config.yaml
num_hidden_layers: 14
num_key_value_heads: 5
head_dim: 32
vocab_size: 1024
attn_scale: 0.177
bias: "all"
parallel_block: false
init: "normal"
init_std_o: 0.00487
optimizer: "adamw"
learning_rate: 0.00287
beta1: 0.9
beta2: 0.99
doc_mask: false
dataset: "wikipedia_en"
Each number is 500 + 25 x the weight over its row's rms, rounded and kept within 0 to 999. Layers, rows and columns count from 0. Numbers have three digits each. The size before them is the row's rms in percent of the matrix's.

# layer 5 MLP up, 640x160, rms 0.0785, rows 177-194, columns 0-79
117:517482470482523503466552483488503492456525473497513487504524444503477459516518527586464530500473504494481488477513517497556507491520463465523481511501508537510540532473532471468501498544480455504497496504514443502516495479479537477524527529
097:487518490470494518499526491496508490478492514501456507510506506512507487478493493528543439453495540527509494487513495494467491499524475448511493475528506518533462483485459465508500475471515499547474504506498484543472492525453514500485487561
090:483496534450491506489531486443472490505475536488495500526558509475485456509487474499472492473510556461520502505474505514507494496498519508502521509510490503513565462500498503482501493485498485490512463528485513530457476459509496472520505526
024:504473482502482512517522514475516524489490481443505517546540469461524491475495501499459501530491478524500494512493487477529446516562466460506491527428514471451517459479466510437499472500530496503468491480545539498544538499498501505512484519
115:461533547488490513446546486466497502479473518473457534458526481491511490497527499511542450475482513479494483504486521498523503534492532448494497482472517526516522470460493510535522491462475507502467538491487472494489548523481522520489456515
079:507492483511526494469521487457479459478495503488504490505543498490559469564478470502514512488506508541511519505475494494492501496475532438503504483487529488527498509464501480510515508508520491517467513514504507534468533502488526500504469531
109:458470482514510507478553479495486490472496504508560507502536460521485494488457466514538553495528523477511495477527511513508537492474513483458452459539509510497541516487472492493545523523532507530498497486505523522482465515515518477504470507
093:499506518492514505455477473496485480550518525458491495530521485556483512479482492538507491500510501479491504495460462465554547537513482520451484498475509511547490522480489471462561502523511504571495516484469501482526512492499489492457469541
088:509479490476500495461536480450493485526514520467496495505491462490535475473485524533489511478520553513469537536517513467483491539527526481495506498497488490534502506499512488498492480470523465510511463523488504473507533523483528515505471478
100:494502479502529497499499477508480485452505499477512519499522466504474516525498475513478492463545520513531472483508505514496492520502486464496520506483522556510521451470496498531520464499513489521457511509497479507514493493505501514488491529
088:498463509493507532499482472476487444496503478469472506542490498496506461515470481512537504494531491522511463476495498531501509514531549479466468531527500477490495538492491482519510439486489521570475501533510522522487530520462513492471500538
101:494459527478512503511486482435512489473491474512445499483535503501516478477478483528503520496513555488535552492529496482489534523525538460470509487509483523491487532486531535469537490449533495479540500469495495488524476514480494496519486523
119:483474517521523508488504497497510510482507495455522466498496490451483489471481492508507517490519532503537509475547524515510505497522493539481540527471491516496514505507533465484499520482505503522504529498528542518514490474500515493498500483
029:510524478470521503493514554466484498506509455530470504541533472485508465499426469519508540544529500478499481517490503493519469534486462507486509515460541528494486550437520421490548499468479540476461483480498505474521517478492486471472477485
100:510441489482522528478474500443528485449498490475520470535536483489493486502498499533509500495549570506488513490521519481511501507504533436454498499510488485494553529510508483492526507520502502504511464511516491519520504490481510524505449505
080:520504461472551499490484490500457466495508477486527500485488515568497518539455520477451543535479508555482524497431506495509504499461499469468494530474501481518484490500434522470512496502501485512472469502507501495511536529528512544519490512
099:476506536479538479527477483483495484473531504487441470526520520530514480484491462507513491512469516482502549481492514491496534504521511440499490508505487532540525489483494479491487523509515498499489500542492453513526528500460511536468511497
117:482507469496472529481462484543518518504500510465512482535500478500475462533511474495487506450558542509470480481521488519517507511523496533489498487481482496520577502484480486471504487468513510521502457528489485489465482492518502515515487511
# layer 5 MLP down (transposed), 640x160, rms 0.0559, rows 177-193, columns 0-79
126:519508473523535497489459488513496511541507489526504534496471525513513503481533485505504458516570496493525457494516466477445482480468452491451482492513552461508489504527474495530476504512536516500507505482470489507476503457528476527514507481
068:477524509503549498541491596518509485471484493469491514522519491484488492474474487514483467508463499519496443547498512529509491531525501525472499450530488498532467525493464486519470495487461514539484498496508558520455534479469526488553478491
081:500480486554538498538554507525449490522504522488495484514493459490517482464503534497510544541513493485468487510507517445536479494466496520511484469502475483475496532498506485535512484505439505530523461519510517516505510488445497540499485502
014:527492464453487493512489414503500507517512489510507507494495538464497468507515526522550525516480495493520526521510505476494504468492490518497518496527468549516492540487481504530522486497491528462522477466488470561448449529522527496470509510
116:488487482536503529543525485528513497528497483501430524482504502530498504473479533531418478500486498530538458479517504477476546505509523503492470459494518473503487527467461510505539483509513476413481499537487491527459493532537485531495542519
053:492481543522505498498551553509453517491517473507493510510499469513527485437504528521511492503481508484475511508494506533487505468524499464527494522520504509487468564460524452520481492484498508491503466500498486489471542487489467552531508429
083:509483488519539512477500540516464523491497529511498505535503472512463504460502458534507482507531467480517476495493503497455514513553460548473438511508554503477561514496511520503507488514511489502471506491474516534466516554478527517484468479
062:462516526483548489495510508518516509562518510495471516503475456489489518477504496493510499521459480487495480547482491539520513483509546538479485497496490487433472527520477507503518480504492501539523494507497491475487558488472489516526503511
101:544503476483495461541487491538492500499503538555516476493451535524524498485494469497504466501514484504474501506520489499490449486489504521495479547507471474498502499474509487517452518493448503505543560522521503527531481480510466509577510445
078:477504487530464493505499665474526465501505479499483471521493494474498492490462519519520500472542517499494500511527477486515503536518504504486487445476533499508496508541466472473508484456534499483498500522530508489515557483483537489493485476
052:477523478529499538497523587470497531433486483526484515445511534507511490482503492500479494492475477463511463511533492514517483503516485516483526487539504515500499481545468518492472468489524496452487501520530520475476495510514525460493480459
074:515534521533471491454517505512521504490503502549467494505466533515459484485539503534547458525490490485535480540531502477475487501504505523535503495505523493538490465529476447542527519512483521535526536500480494533498499479500515499492531533
135:485510472505463531508502481500477533508445505530494497518514481496545523462493455522515522512521493501531577508491530489486496469495477494531498543519475488518488552513483528524479534529503494468520478505459518502483537499479492518507544512
022:498501513475522480511499413474492485527483513495509520521504538486495517521531530461476473496499476493509504462528505474491509476469493545527489456519486500478443489509510571529448485521533479513527535490465482499537490515471527493543521516
104:481518499516510568484476521540476517481479494497504545516485502488472420488513532512473467470491461524533503501518487475509499497504516570500480512509491488455505521512510518525505520496468488531491504482491554462486481509497503456534502516
097:426452489493524494500486472525499502474492505480536507477524478520516494480511499524496529453483566473544487526448535483532511475501513492499504525501474531526478502481499501520515516520514459512508520468481471531467520502510523495543457497
089:489530522505491490480501579497554472508490458466508465524508529488500514477498460512542480508480525505477518474469518545523479464504557472488497480504507523486539497516499485510568474491521524500513565504536520511510473508540471536468504461